Part of a small language model's weights: rotary positions.
Each number is 500 + 25 x the weight over its row's rms, rounded and kept within 0 to 999. Layers, rows and columns count from 0. Numbers have three digits each. The size before them is the row's rms in percent of the matrix's.

# layer 4 attention output (transposed), 256x256, rms 0.152, rows 189-191, columns 0-255
116:438478482489479536499549491474466494462482487496501486505483504479510470531482466516497474491508483500503461506497453537490503476488472525496470506449518451482479512538492466526488519554508516508478475489484502496515490486472499457477463537542507533471538452499480496527484508507461487483472486443497504498509519525512468484520511468483535474509541531472458469505500512475506515493458522442478464475574510498497487454482478519468430491484473516487475521495515528531521499491471521459477479498521489501536486490481499466476474513519512487495460481489484535507537521488491489466494489519507527505507496529517556476452498527486503509475519472490535498484547472532488537461474504533494509485518510520513497525505508531537470471522510457512514519512516527543522449536495490
114:482508484479489565502548482500501523510479453511475465515488516485510504482560506490509524508516494511464524530502506517524507496457501518489499498525543467512503500501497480496495465532545506520524485531504526461496504482480501492448517499520503498539516553535478433517465532478517536543450519533524515489527472526461514499480521455504539486501479461527544519494472504495525494530469484489503543536481430475499475487524497536525504481501462514534526490497518495481546483548485541493518535494541531486476539527493538463496508482487503519481508505487489523511437491489496482520528485485513564504502506527505483508540455517486496548494478524477508512466526516537537456497538538459474499486511539516513504492492500509514508497490460483510502490483512534483489486483450491
112:536532494507513527538443477517467489493524522504501509482531500501489507509468515470511499464497474499468489442502480461520506502547490506520510503509510525503505481507534548478522456492482492525514500464445449495522480503501499477468498479509466496492502514494541497469515491511534480500496549494509535508482535543472489523512490532469524536501439474541460493522478535471518531469508485501520516487445500497503487480513470493487466460548509524499501516490509479499488500466472507522468493502488494445546514501460487492484481467556474484511501534519476510535525499502494505507523516534535511478492485527527507515486524495485502459559437507538514498503469496569516504457490519499476509508499489515564473487549545501495481511519442483509516549459512485457528500487527503
# layer 4 attention value, 256x256, rms 0.172, rows 190-191, columns 0-255
109:510493498493492436473511512475509482450513544482524539505490490500463533487496443487523479505475543512482484449520495500514516516562482482505444507529468496485480499508434522488519534478512534486513489504493467536506503467486469483490504496546506532494533506530499483487502477527533523537491513503508499490491511472492489546492459494459474536481456533479493529534515522478487542457499486471446453493511517518486486470516502495474476450497538498493487499502524483565491468450512487480485449502497500515510503490445513505485496484498501512532498497510469525483538515530500500526476455540471470554492511451490504506492516493489510491492494502484472496506531520483514525494469520522533525450497561527455482515513493453462505536508497500500479502553488511511478530522530532
110:500479491480471482482495465481462485526472546527498433464489502479495534482527498526468515539547507501513499516516474481505535512497507508508512475487513527543506476498473501494501468540502550484486536527499511489461492493489517491458493435467510497541444506476545489488492472470473525507497483509495516482530515439467492514450490504493530489468502524479500541441528510513467495509502488505514481484503521527519502501508531525514537545520495444454472529494482520505446497509500511527506532501502556548489483535504507522534489498490507514506503469534543544493493492489497517484498482512436456476465495492490538503486494486499525480512501510512479470494534535454505524504522475485536489490519502500506545532479490513501535492455515558486500541491572496471465491474486482
# layer 4 attention query, 256x256, rms 0.153, rows 192-216, columns 0-255
085:524493436512518481480507528480503503481501512522470477499470498524493538488493432516509502516498471539513510500489511489544470423485484516451501484493488546540491518546490508492587530491530537519471498531488507498511513541477549504492514530524468519504454533500486524494489509497528496503543495520501476494507506506479531450485507504485556511505509485510479494470558524490496468488512510564493527548487513512522520504510519477443502520514499542453514516501527468481487468498462512518485485497449539477470494498506536496552496492481475532482547536524502529516484516516525449471510514502471540490497481485494524531509556502503516482503516535454500469487481519471506465489509513530519485478503485491500502521499502521487518536476452518486477484516514498463487458484491521
094:481509492505491477507462516469484560485528483488452478508521499478482543480474503500490482512448517544490483478487499485451498517494469520456519544514504530506479513499465501481514500493482575479471489480459497551523462538535503505533483487526491473507473497495478519492512535493469468558524474509489522528490529501546516473475475486493502474482481456512468511537521498530466468515458454528491500533534485536546507532532527512477510466480516522492503507492518500494503478476503454480482521509504443548516507481544502509499534514473494554485502486494508514489495476527521494519479520481479526497510478523529539502485519456499542500521519478519477477541497512488522504500559541486516509548494529499537510524461492500464487431490492534493494520493479543525508477496489463
088:474526483501538573477497471500524527527505491500444498450519484530531517513522470450496505483498508462526446516524498504519493535498471494482473536510522482507490533497501469505540467484530488488450494506472520501524527485528477532522524500491481476527502498507498542498475500529460503518500499526503523518499530478473508554470503511506477480497469488507501517515488525515565507505499520456521512477509516467509480525525515469473507465497525478493505484485503536514520493551504483492488458509473458482523493545523529479513460503535523474481491446531470519453484490469489537473475466480504470520473526472485473499526491534515481542451515504509453478518489463516478528471508482476499459540485475516522429498480491529499478483534495507519524564518510489497510533496441503
095:507476484447488541500548519511513511528504520489528489508501511479480472526540532507520466533508500523530442520542551494498457562504531507517495508490519486494489529528484540509472516517507559483534431485510516533556471496477523521522541503469461491482472508461507480490537501533468492495541507511502491525490493494481522476461552497486477480468484459508507555486507514501520515475514519502517497463510504496484503513480501519511493512442528481519510517514512496503535543539518497562514516476450465538509523481528523469421526534487498497490496498512524480526523473475520512526496509462486477538519434481477516504500459481490467498518446511524488512521511521507483476498512470507491507480517515502550469501503543472491483496501507477471513510483464493504515497518515476
074:495468461445498519502547517485483508544530468462486498512503502518514489486516541494509510498470494489477516465531500502472517550544483489501502474510531517489496468488471460553503489501484480497491537503473487517547510506543517491471487527493480529488480530472531502492500544508492485481485505523473460463523516456523511544542538482530552469521442496528525494516510535500588532524485468508481481466499510504495502491484467545491535472498488521463479493484552486483507466533539524481490525505526532482499519509513512481494482471521523507497531485508465502567462513525498497505482484472500510471542460532509499470497525482515509498521544505461485503461448505477522522471542515478537456545504530513508481485478486513476491511506498478501474531473510501471511540535491494
079:498511521529504490495492514524526521464520496507530464490506499494507542475471521560479494457493534520496510491486454538542479483518499500480493509515499560521528490475491493492524513513510476465490526503545466539489494472484518517511506514519454465502538527510507537493485448480492497470519446506526497458456493475462510514496487510492511533552552553532499503501476456472521481474494470481486516498478507491534508492519516484510511520490485548540565473535502518463509504524512519474497446537483500497495524467506485520549499544531500507502521508524522507500522468539481500534485499490490471475486562481506482460492553492543523478447493514533559461481484535503514514549502493496534514508508458485440500492493488467535523486471518499527489498486489485491497514507493533
095:459495531515464489489498500503509433473504475484474497484508477540528507517484493547489539475483522492481543523511509502491539505502497446505476520541533512512470503467450481494487501520478483461494470525524529511523529473480479536522493474468491482529535500488519505531473516489506460491481472523531529498476509505493510536494503502514470548519482499503472460474479461570486532513486473494461505560486514501502437473530503519546505537484486503514496470526500527495538539456509532490513488498504475440472524528531492522503469515503526476476500485503465505478451506515495536499516493496465477510554490492526467513479499545510519535508523495526494485506486491507511517507521489517529518480491477548502500505522482489482483512428462502504539467514555497510483430486538500
085:485523485511491461525505577502543502494489489521498494483477514541464497522522491501480513476528486532499472527518463493512443484474490476390500487522455527500548506500463505467527490541520470508483518526476516481489476481505523528488483505530505526533505520486466476499545464524504500461517494475458493511501472487490503524530500543511521482492514523517524452512506474416468451496512475523523503491493472515544530488490512465520503520474528514528532520528490538521517536494487508495509479504529519488491496453490488492539527497481504481475527464498510525505524531516552492480509507477490531515473544507500473515513501493514489522499489487529486537513547479538494536512487503494496506456495470468477523488474562505502506486516499497477506519550485478452517482504478553
097:530526477521520513516493482500490501481467500503495502553498508497495469530514521484508467500501499484501504495485524525516486500488460523525519478518505504524542497475527513457517513544522524502490486518488505497486481549515506517499537516455491491429534448522457499461484489515510517465537535447441482499528515513490516512555484524488426506462501506496530507488487513511513501499510493500508509489527476463497500484524571500502513474504487476496496553493495561534506486476538468494486500498484486529497541507498548534422489498501477493488468531491512516520545491488521477532530492534496516510478457515469484515460473491470471506528465493449485488501503526435498478471513476491474483460510506497514509460461533490521501471512511529464506562471504540469483512491526472
102:492535480500509516480468505495475489515495473471501512503559495475472494469546532439492526528508532467517445510534475496464507531499502505477515522498467542474521485487547499529531436487521489520484480503511521455529496505515510472512480522485530510504523481541485487490520489531475490459517481467484448483536497468473509492531515508490468469528505467502521466470495493471535465535526490431541512528465483492500561485475535510476532462516515496551519529499482491514458522497465479477481503542521512504507521514469508483456494535443513515510472498499541472493524498537529509512498501504494564513490480510461513476453471495506490486529468496500497528513472541523474542475491495497510522484496473499524485510470505513527492475499500519478479521507451505466508538527478467
104:469482495493526459526495539519493485524526509547493511484509549519509494490493509501468437505515492506471497498518492498477496463494483481502519465515502531480505533480453492458486506503495488498485535498480442511488475521498503510525500489468478483525465520503480489518513506535478545507541495500472473491465547520507493526488446498475502474542505510521504500471505479484473495482475470507481479523501471496488487477521499474494471558505510505517525445513535523529567499473519538453527490522458450512524508549512525500569491466521487539486480548523489530459530537512529471521497511506503452508457503508499475526502552508450503509500474486544481488504534463501528492520526489498524464492501509483526519485482487468547483450448522498511512501503503503518529460496493566
100:448471534524473502515484473505538479469526509513498521479500510488509541493458514532465456493484498511478511506491491493512475497478481462511507487507511491501481523511435501489494516477507508490511517523511518468488495451477485516484476485457465485545491509482497485523529486487514509498481464540509537509450517483489501507451505545484502515509472538526490530517544464482440487454471488499473512478485499497493503534532465464539499562523532490530501445480538530510538503506525570498507520502523471516487483561484489470551512492514486525517520506489472530462493554496548542509475515504494427505503528515498495516506565519479492473483482438534503472497536471488507477521483508520496496521507510486506530482495481451510515527486496505491521440527509500518509482488504526
110:476530478508491489474528506473480508529519475501523537508518470514481494511510520458451488528491496481482507476535518499412509464469532504442478499463469511475507459513517493494518516491543459522483498519465475465498513509487515460482494528526528565505509529510497495502523570511489486482505519421493500465519491466520523499525469513476483460516506545487512441514518507503514505510528526492533469488480545521513530461464568474482517499541489510510514511485479482491491506497511463483502520526506513499491484430508484453502484528450493500550470493474493486490503476497552520516516518484513516508508505499483449499508447456485529538510482517527509513467446531518480494466477495501485512493527524485488497511467497524510524479499480485501504485506463512466512518489472526
103:526530505483506486500509496487486479502524499546466491520479483535503464497487493532536481504513518494485485515517517481535466484504482526505486485450501499472494472539439517465492523509467485482530521509471497535467493528474497478491486484485476480482535499500486451480474513458523469499498464481507534525493491491520475512509485519533504588481503507487499528501536529549483533530475473497445507442470499507510447491501514455546511521506490497449462519514510532455507458505527554479481498538485495476456465505453506510528496482464505483485531491500486497502443499495480523462507523510531475492483523504500470490528547504523502538481518493507505497457525482473531475529455512510488478506491509519475574484441506496493516452506480495520538509463507509471501530484496463
089:511529508507481507510511510485520504505473551483517483499526451491512491483493479499512525479483494499514488521487535485504508489553480495460511497462469462492498490527505509508514509481562486510494473508467467477482537497469502479479529519521543510468544490531529518504488500449506439473505488506534553526537468500512490476510456489512505533515510481478461486485506505527497522528509489485510482493511571491506471485500519472524512452507487494450466504498474483451436485554478490502513511505496569505476528478506484489513524500529526468523496493511518478554452470481446520464483520485483528495540511499516528499497458473512526507474544550507481455483453514496485539493486506487515525537516526507501503539512495530454467518505467494561461506480490481479503495466503457
110:517496488504494550469541485457513505520522504514461452536555487485463494493478503485531518489477510483492522505563464528504506509425488574541495516477523515486486469509480498484522491521456481477509508493476498524495495520497485493519476488510519551495496470484490517530494506478495498485481486484513524466523475490493520453503458509528476502475512495533502497525501486479539489511490488548503494504526501470507534529530502483495526515514570529503519428517468513503475515527484481498482484478519564485495507470469552522465548512485441486448515518528480523518485502498505493493479460478494522476490486464507473477540507508500525508524482480478539484477511508451494496503510508438490479508497506482481515504450478508517541488521485505487507525461467449511463560490515524
103:481508521506482512495503539505511535479433536496505508490512460507500500480494484481449483482466467474489518524525541507521529506506515499435469512452545447487478499554498523488501493485544543505509496487474491490517523494515509521497532535469499501458480498516506546522502496475491475492472504495496579511488485494520473490514465550520449506505508488501514487502487490532445543493511494481524504459502538506482477509457559483541486452517530521454533494508484510521482483514524500553495530488494507511483502440504541522527539536505505464481540538507509508513475502462497546450511503522472503491498508474534503510544430478544500519494534525458485489504514528484485509488498495487490509537516507511503440501507488478529495502508496499516499494491531447501478522471503508
116:505496482509465470477497517476542453498469512479505518519562483536521492510523520518485489509462519438516512508447503511485503488522524466452475509488479480473529509527566487479547497510509540486492519477478506507498463509516540475511497502515528491506439468425499486520524508481471542488495504537499519508518496510521489515519471479546531531478499529504509479495466511466492468482489456526508498448460497547466524504453532503515483495495528522521472510502556481495479482507481480552498497436468507510517493473474514467511502524477484510520499540460465485522505512471451531529484500524506483526490505499518493507543514491536477516473499509469486512553500528495503550502464543473522477532474511542499463475525506524487485471519515480500514466516537498516473501498479497
105:505465478465509500530494475506513486507522500493478500477463513511493517516498496502486474492498472517444480504485481496520484535503484484491499504528571477500472477540481443483486494510523518507501521514513505479518466484497512487537532507467459485477489557497506498545462486501437466504515516546522579501502501539500464475499515501470469510533512496475527488463454497503412528474493500486514487431514507548434511498491469484507519472491529512493498516500516507502525507502486523543466505535491472528504487514500507541490524508497503487494529489505503501497476478473502540513545537500529485492534518492548509487489473489495556496428493527520490502505505452463496491493473468485487511498564512503512487525567480498509473495477485527496539490467504508512528505463517461
099:512504516482478529448476491527520551490487519529496510507511495484472499527552524515511511528466523528538533535490468530481465547473536518547485463537554509533498454524509527492488510467463511493484476501481525525539487523537525488473468486528498489527473499498490526511469488499508510509496503498443471474483520497486523499497466527487505530487459504487543504495507526495547522480461491524479495444546489499488482474509551507475499496542549516505509450489545487543538486538466474464517473530496479495514505516487514539479505477468485484494504516510493505495491504468485464467504473478488451493508511505479487521548519495523447504500507484514516503498544507494519490460524490466509464535481461566499464513438476471462485496525460491509519476486511489506520523488522485
096:538493523526465494525505515547523511508486546506521468539527557451478479525495497508514489519466531507482487455491510529509546502543496520525483515476479481519529485540478519468486464528522543460516458516509525508469427533482518539525513472506527437542470532484464463509511461476550528502478496492508530525525536469459524524477522551462482495501503501504500497479513504481556482471483477506505521502525509487521536537516488527497497490512504503493480518482511473520523513478466471480513504447511483530504546507472496515529505469555492507522519490507496527482481492515517497494533512497526463489512481548499483505493486507489459472515488501547492490533552465458518501493536509491517501527514494545547503470530503494516481483514503447504522487511467470504528509479506513
112:499515460536499510525486505515503475493512505472527528503507596494472503530518545507469524476469532502474467475516512522502536448518480483474495509486471507473461509487531509485506497506523545516486470503508519465474445495474515523464509488490519499513477485501500465463461516466515558509473505532497511528516485512472540496443546433495477467457507464550489480489501491508500474477529501507521457527492492504507537484490466513496494508504514479502502544529542489511489518456486475499507509432538501499482487464508499527498476500492452497549482508460495554509525500533507496507515482480489486485495491467482494515506485498463545429527516478520451493552526474502530485506478503499523482488515476506506494467536483510525534499533521466509490505508450497530496469506474509
109:512497495463466535534485433532497512528496522498518534524494498485493512510497487516482468521500540538470511499517499505504464511441501502511499505527510540488495530461472510511485463485514512482499489500535493503484460484482500497535482465486491489497479480482481493466506506566482545504488481501506530521513494510502502459486485574441459479471561475498549496489538483464511460512503479457524522509533499494495490462493508548480482504499520499479574502500500542577550525520515489460507463497457499526515470519509497511495490514549510511505467502489485526496518473482512480524481474485522469475486498528524516518454491451507533507508494488539472468519502447532462470498507513489479491487514497463529514502507439437509489501473509484514509502487456484520486489486478514
087:543486498518529514506510508504500488502506511495494505501516500482506508530484523478516495542516480460560526484483435515488504488480517489549479525530520537496516511479488476494522491550504509501520528486502489541515499484518483526531494482474497478504509496441512501480532484501514508547520495487499435515507526477511529506512561495500506464474498518520508502502464487452526516487489521483545524527500460450500538544480502545460475478484474499559523480482517512490564509482513509500503485441472439495563547508499515471501497477489464529449501496535476470474547527504522490542443467502502491536478473525491497511504468506532440493485479468505526537496522519540466484512541524528497523509470509480501475484492530499497491495488490504466498521536535521504488447494511500
103:512455496500493537485497465563509506483487497520509525495497497503493504514514546500531551526500462508544576507469454520480515518476522494567508479559545550507511510473496491478498469487449531504508488506532506519527453475502520522467510473494506500507478516497494501478491475486489532524492494532492465523512507506425559493462482464486508482477470456508522504471483516461521469473476500493537499499563437463492538506537475483449485505524513469537508481470505495531524521514465506473499466488530460490500510516483505493469520501524463531518487511492491494514522554508480501520463447520479492520457493493463500516516528518496497469529509474505489530536513515517516489465522524522498504528511491519517488497494465494491494515497475488502467482555499492498537471515512503
# layer 4 attention key, 256x256, rms 0.15, rows 192-216, columns 0-255
079:491495531481504480496457532499490485470523499523499488517517545525497490497530506455537454505534476480502521514499489494494538465467496490487506491511519500532504525472506470488508518486497500493444519570494505505536543515506498499521534495529498496522532520470505492486479531469483472518469522492511421522528511445470505493460481522516508480527495507538498499546523511498484531510521508516540514481476466511463476496464464485494490508487483495462506493493494491463491530447478496531540526503491521461510456466543527517490451474544527520493479467454504482510514495494474539506478492479483479516466493446555477546501497453511508507502538510464472497513529480574493511450488503495503510509549495484501517489508454532506510535500458478506521537477487503465467457525497495
085:455489461498518501469490505476502488509482492502482450520486490444512466527546519490506491529496530457455513514465493494500482513501454477521535501477463504517505499483517574521509522491470560505457540533526483494505508506488518550515463540502526506482552521542490495498496551534545515514462544472465480491511507485520525507519553502508457516519536495488488499491489464535501496538513509479465503494480480482524472499539510506485534480476495514489506511474471503472569509520519479544509477520453513479462506456516478486523519492526492464534453511503458549513518512496487492461466523482519513496500463520479490490504484447515501459498515478562491522494493495484487486486512492524548507504486457544508510477503515486485530524508531523469502495507447469495486493512482514
088:523428517439489486503521516530513496493471532519482519533523478501479533479489509513517490530514533519489501524560545501499501479487475525488497512509548483531490474493488439476507500492486511461547484472480529471542481497513523513467494468467489499496548498522458468475449505501453501492523538537525519523494480505516453538493531504499504502503486462514527522463510528506498552491503477548511510523503479505486477535492519526479486489476520529498468480499487506548487529478510474536503465502547507457519509569473478477495512487515482492514514541516515481481483493509449579500488482490555510533514510535545486517527472467473539484476506479468490468506501505538502511504507472532483512482534530471460511544474518501492480504508520504514484484519523486481513454500486484
080:489525478517496484507491480518453520473495541403523469468514472499518491529483500437515518516527530537492507463497493489451512469477477473506513515471452471485482490479484484542501495527498491540493535481488489537481500488539513491506494552489546484550536494533527515484474496490528495527527530473498543499496487491479494494526466470516475523505536468484496512495478511498502515517510501507469472457511498507529509498497497513452544479470514494494506505503505519488502473529485533488557466508548502504478525502496502457500513444538515515539437495506531474531503504499513495461516523482537492464502567480503525482485503494528490459487498501453500490490495531521473509523495492532507527484505475473459484473447502480538471458472514465489551493516466542498479488504465512
086:510474503520492469535503497530468512493450539506470541486465506517485503480511458492512528492443453515566530551537527506474465516505513487464468487498465514498473500528512481560481468474542493478519528539512514508492521495494494476517504459486515477454538543493489523483531492487492450474535527542503493508547504486537481504502510474476530511478511491481486540453472502504537514488499462489460523482514498492506470499507526516495521506471553534489511513519502527505503503508459469483528533571485497492531487511517494467487516502520454491520477500532541489492543510487509499536479491475469474503511505528472488506483444501524540507512469493471490529507490507475465515495506486524484485485503490495506482521535478469498520508553507522531458513542487553522545548533486508
084:482537509500520565535529472513506509491498496489495532510483528502518487508473522531477515513545485489512528522547500499481469510498515511532521483535528548499506535477463503513507514465425471490506505485491465482538474476514500486451497531500457541517505478509511489466497548490494505484522475509468526498455491511474533486510497484495477540547457482513525507499518519539512486511518459480501460485503538456548522532488474486480481522543468474491480517468509548496518509525512469493507465516543465503529543521498467507476502500485510542474511496499526502490447499519536505529501502551526518528496519478491518479475468492483522518505489465507475548495544505482502537566505481533507509434488507427489466522500490514473484505500506516476493499478528529515531483519463523
090:484492520511527491486544487527558507524480488521476487500495529531485520520454501522487508515509508464488447556523489527517484461497511507516489544503551538495493529507509544461492507489500477482484462497502503514491509498496493470507538499504457511466502484482495500545477482498474481511519510475541508498477549481459505526475474524519547474515461508509487510504517514507520479464513475469547496490488535452487519523492542444535490483527513454552486461489479510511505499471480482519484475473530482493537498542504510546499472533465541498462556475513501494468478524512491511479511493561498496516475531506527499517552510533503497543481515467511484505533507455511497553561493478493519453556514478514497532507479451477464488480472524504491496478461508524501491485497488482
079:539540489486530540513446537441472510513480530490523481450512478495503500531524546516474475497505507514500456471470468537525497480523498469500520480515506458463523489500463473501499494538501515470531518531484506530493468507513467485546529491512510476500521508448532520502540487515503511521506505496477478521478488508477537496500486490506483526491536479520563413453502501466494517489471493503499465517496493505521477506525537508522497482524501509492505503528511544492528478535477528518539487530481498512501529519502494502514509476512464494475460553508482453502496550488498552491461497501501508507534550502448502480537484509540453454497525497474459488480478551490484483504505516521524498503496498514462514529451501518497513498503481532474483557475495480530492472545477528
083:534473478532441502493485494537483475535502478452511478464491501503447487472497518524512508531450523549534477487488489493489498467492509496444488500503484477457500461491481474525468487473518541491508524505506550490488517472485485495540490479515508477478505484564456475512490518548462510492490536488505521490529472523510516481461487507500508508504490495522504435449488468502440465510478521487505504503511476485477531497535492547464457522450514515519517503508484486495506462497489532568510508467483504473519485476488502509484472481508508520505441479528491484524530483473477515513513545461486519498500520517508456468533485514526505461520513502491487493512475524502517449473520484513465511497505494518482511501499570490533527477519474514507506492502469479519509525496516589
094:500556466500476440469510514492456439499460502464519472500460486532506495509518542478494512490480497500492483493554554513496502509506502502474501473498479517524481471520564532500515478528552513504512475524504506505518507521488508508523504492467513545462468514527521515482499520517528452497539501466509511534509543506545514483493484504479480465489479509494470526500493503532489500461548482517498506500538509509496484473497516491496480475457496520497516528485469485464558495542491492534512513507480495491519467469507524542498533517507450466488507442487530517474520479495509510513506497498485516467506481499515518517507417435554514485539525490500482533508468494451507481458516515473524526457483487496514500503563488455500483465501504542507501532519471521492475494482480467
083:499481446453488528483500537485474502507525469517482512498446525502496460487513514467516478472496496499547441528467478525526504460520526482509468502507498473514532466526489434485508518493516539476474494539522515492495465510506450497552441501489527479479511520476483507507494525527524496514474551452516537495504481517495489521497487516499497506510550508512471478492472462447490515464491552531523509495522491470463474471493503495523482550520496502509488490512526514504527476472538526545473486484501501531486515537520500499498462484527501507492495489520481468513500487478486488508477468511452540516540486499490511493530519474472455472512507532468499454504491508492519480462484507556532520542488506542461466509515487564493539481531492513488496494509496526534483523532560519
084:519486501526541538512470534473461502533516502513479511501474502536496499479496550513470440509506526492519477520498490503471544537548534550502515500506505498490490461487515495495537520487478503485505464492509487532524515529495510521499471478489515456533462498480432502495554485547526530537520554505512477473490464530442530537465474454467522509489528495505509464493478475493523489468527506514469511491538508489502519475476507497510518551484491493480523499508487521545503493495525511501472495521500441537525467552546503479501462511528487484512468454520477525481523537494535478482507504471473514537487540468461511478494522505512536520481502480499480453520549457471493488491498495495458504528475487511501468514506500506467496484513487465485524478514532530473517458521470529
130:513480488519466495505483554491558499485457552511520474523474511481488482522514530533521526496490498482488495494478527500543484497480484484454479476505466443445468504535552498518482488475541523515525496502510558541458492487486503475536511526502505536514470482494528519504489473528503491470491504505513476484504488502470513508506453472529502495475520512496496458468492536523468456481488473510508485498483549505498486487493503494499497414458504478451492507532516472520474478518543516499492505516471503472509513513513513488521498469537499502477535517474530457520467454472453569494498519538479518521508548486500463479527466484515488512508523530537487456535486493489542455480502508519500510533502535535491520503505531453498476532472490506495451548503496499514483495483486506
105:469513494530520513495504529488543527521440527528535545520494512484550461533528523506468524494510558447472511495514519496530500451511501502433523502449501446464525452494496505492534513470495488549517466492502503489498531505491462522481511487494500511485507478469517518556529498498483547488502515516526522487465504476484537554502468466497479523468517512482524441441501536526507476480535516458500483463514518502506506501499481471500468477498491459470526525509483489501532472499501525506478512526502489510514481474484541484513498474510528482511518517505498508526504472487509560485546532477498499558518539456466491509492494476518488490499512525479513464525504469443507500478531513476505495519500530544493448491481517486536464508529465482526498518498498474515496465478499489
108:489486514489532473518530497526506497474499502522483521495463514517499515481473438519517455510519497462503565534466489461509495477471500502520474472548506547487514531518467495486477472490533487528435521535483511517459514506508488487485499512510498501461529512503534480508427503514486506484483430490451489537504518526508475515504530497524519403481475519507468542519435496473484500506434493490530509521451505507502533504526490467520481514527537499527523499505525482498505494466502499470510532483489491502522498465515478495509460527462489524496510529458496484470550495509473506506486483514500511474494487520528505532476544489497507542525503451497503526496506495535505519508531526506514494515470488483525497522493495550508515503475490576521535493484504513530501525486545500
117:496500517507535535539489513516484511492443506528498503444525490577487502511469543520479466462519520489529505526562512482501547504486486513490489529504474493484517511467457516487511475492498488493481476518506454540479535514555509484511483530471483481505459507505483517494503486502499499500502499469454500516484499494491506495531455500519474510478527467506516494469516509489471508505459519460467467514481509503467510523480513511470507522532500484510528524479481485493472469499477502479477467533492481526501526499491504464484543507489433499450500533507552492471481463510533525523507501493508448543506519461507536525493456497476528480487468446464477465486498484493461494529504508520503465500489509451473463502436441499493534557527498498504518480505492455525482491477451511
121:482483520474542496521490502510463519473482547481508527489530516470506523480510484493503500489503492539529499515490485444485495488497506510502510478516512523515497509485462495530498493475514495496491508540492543464505497508517508485527481514487506489481517475552520481460482491497523476466548459488528553488487527493533462479505495540463493466530513540535483480444489479489454505513473518503531517519488514511522485510560492552489472412541537537480455505500520515488524517500468482513563487507472538533470526503524510470462547510546467491491472549515501512470507516525531479495494523532487463517531460515499502576509497471490511486505515484461472515484497491473481485533483473536539481478481490447501544511460530526484503520499519493520485528525485491502480513493535490
110:461481497534489461481500521466519490501468536488524454546507503488503469476526481502457496479477478506481525528533529479481490483509487460486499496536518519545514555488503485503507518537489504512487475480480464475521489525451547491518524480454492513471487491495454462496494510505552518449499465451472525506456487501519492502520553531519453512500542500479540513525491468492483533509536520550506528513490464502513492506535534523492514444484497542536511532491506462519498533523460476532509492488515579474488502476474484487466557521497457490514500549457518537500514529526507466496485517504491498501467476510518514507477489492498479470521471472503496508476507470471513484519507494453497489494476486474514502483516560459508451522503528479510526526519505467496493484503516495
093:494469501502511533504489510518477473473501512502518546510476496515497505456469498500536484516515511518461466499470508510504532533560512540494506499508514468503468487489494500463455517486504510496522509444483470490517478477525518499534513512495476519523506484485485496484570549469529504553532533483542470445492493502507503518522499499502495526492491561509480512455503476496528517516519493509513508495486514496522491479520513511506517453501471500508506462506546504518491510512515470519491516509509497524497513512533482474516528529492541477495516513524513490471450483491525456523519518528500516506580513473503528506512536523469473483422485459497487482532557496477496499487502466500473484497555500523518503462487551538431493514499486496462495513422543464455503476472483476
106:501497522539527502484498541519484523510451485527511510512502535531476507472477474496479475490534499511555518514554541531477499523501503510517483508473470551495512563502467492507489514476449519497514501473496457548506476490515496479477460534496540493543481471495513498450519474492511513499483484485497488443471521514499497525503454442503497533498513480488488510488519507484458524493546513494494536499505531484491499522506489512517468484501501480493523490553455491503504479497473474453520520514511479504529502534498535507494560476464499494494516500544521522514496459483521508513461528503495460498486562502554487539489468494464490538526481474456501481499479499489442533538502519518503526474508514450495486486459439489546482517511557473508488478517511476498536528524512510
109:486529515503493473519527457499448516512467499500525541527482503492496517483514475476475504526537484495518487496488509466499555472512522529494498472491512531548463485493530496539498522512494478513445521505538453489512462493481505506497489459491541496523533524522476512475478532479553450491510499497483508480491493476547508503519517470489493547507480532517501493505510474500498483524502497502452497526462492487487475483572455519528516512502528537495500515489517516488521477441500469496504544485500555484491508474493506440473571541465499504557491542490511497526510485516530528447485506483481496497502472516543503535509501553542501477503471501506503488487500552459535506515497459495471469462473466495487510505549530491539479490540508508528510483535511506497532523504538488
112:480485536489495491529526439509472508486519484508486486527433514494489532528524517515514497514465474537490502476489500498497520458500512485516518476546507511543459484462550522528467491548524516524441529501528507510490462481469492508448541515520473502467548524548502502533527558498498468490531553491469507511522516491466514474497527514515505472497483546470508514519513505518485509508496503508502495517465496498513490487459463565458517524506515504508521529493509466502530530526488502518503510505492529485447546493463485479443533517539492515529455523461514487518522507514492485487484460494527500507494496517527511477521497495524493455522487501565481557474529472531480466510521463494492500499478481508525523464557521495484517483500492520500483502523546495513517518535487479
106:534504529496535524490503510501467503510545485504528456508515482482462552503489461483528492462515481489541507492536503454500523519541511558556522455517508480538491488476499502489461463503499492488531509524483512501510468490542513462497497491545541510484526524531514465491530450490463432546477514526512487520493575496519484464493501513490514454498513495515512520488483473460523473540511531479476514458493498479512485501513467519474447506530522473458522512552519469464505490506475484527496520467482471517460506486511514497505480495525509512487456482494505533468502458522521513472532472514490468497500469541479562499520559512515519497530516488461510472512508496532487458482517471546511512478532472494508496515497489538493508497485514465485497504463504512505475516511477484
088:514487500492465498461449474496521482539502508453500487494529506454542473490511436461511546490491493552526520497510500474516466506475455468517454530470485464495470501530467472502501535498469505504541477541479515486516495511515523546504473452490537522549486492505491521468491525518511535474465465497494504467514508512509474528491503489495444549518511501523539473526509505507513493514499471527491524551514507509511489517543510502528531506478460502495435464482508524534489490460511492496518482516536493507514504552498454500504521510490513496499521494480506487526470541474499495474510526469466518497464486489456461494472508559474489512461504515489493514505504512538516501499450525501493524506481501508447502545478547440496472495487513494518476464463489551487537485497509494
102:478548484495460499526512509525489484530494445513494554502494477549493480469435510469504510490482499540526501518531517505516527492491505494504491512465459508506482537486499494480494496497465513507511502480510474521506503463505533542446484536519494506511495479515489524465523506533486511481438475480480521477520509518480517517536490435497495531459504521526542495521538469444533534496489497503492550505547507511499491544548499469511495538487474469477531488518465503482506488550451521459514482485575486492500487552468507511531497471475512487494507501500496491506492513464484456511469491490498492477492516509546474534512526507479477524487463509456503537509518506570445509509494504515511515561503517507516464470477491472491518492505489486513459470470548491486514511511519504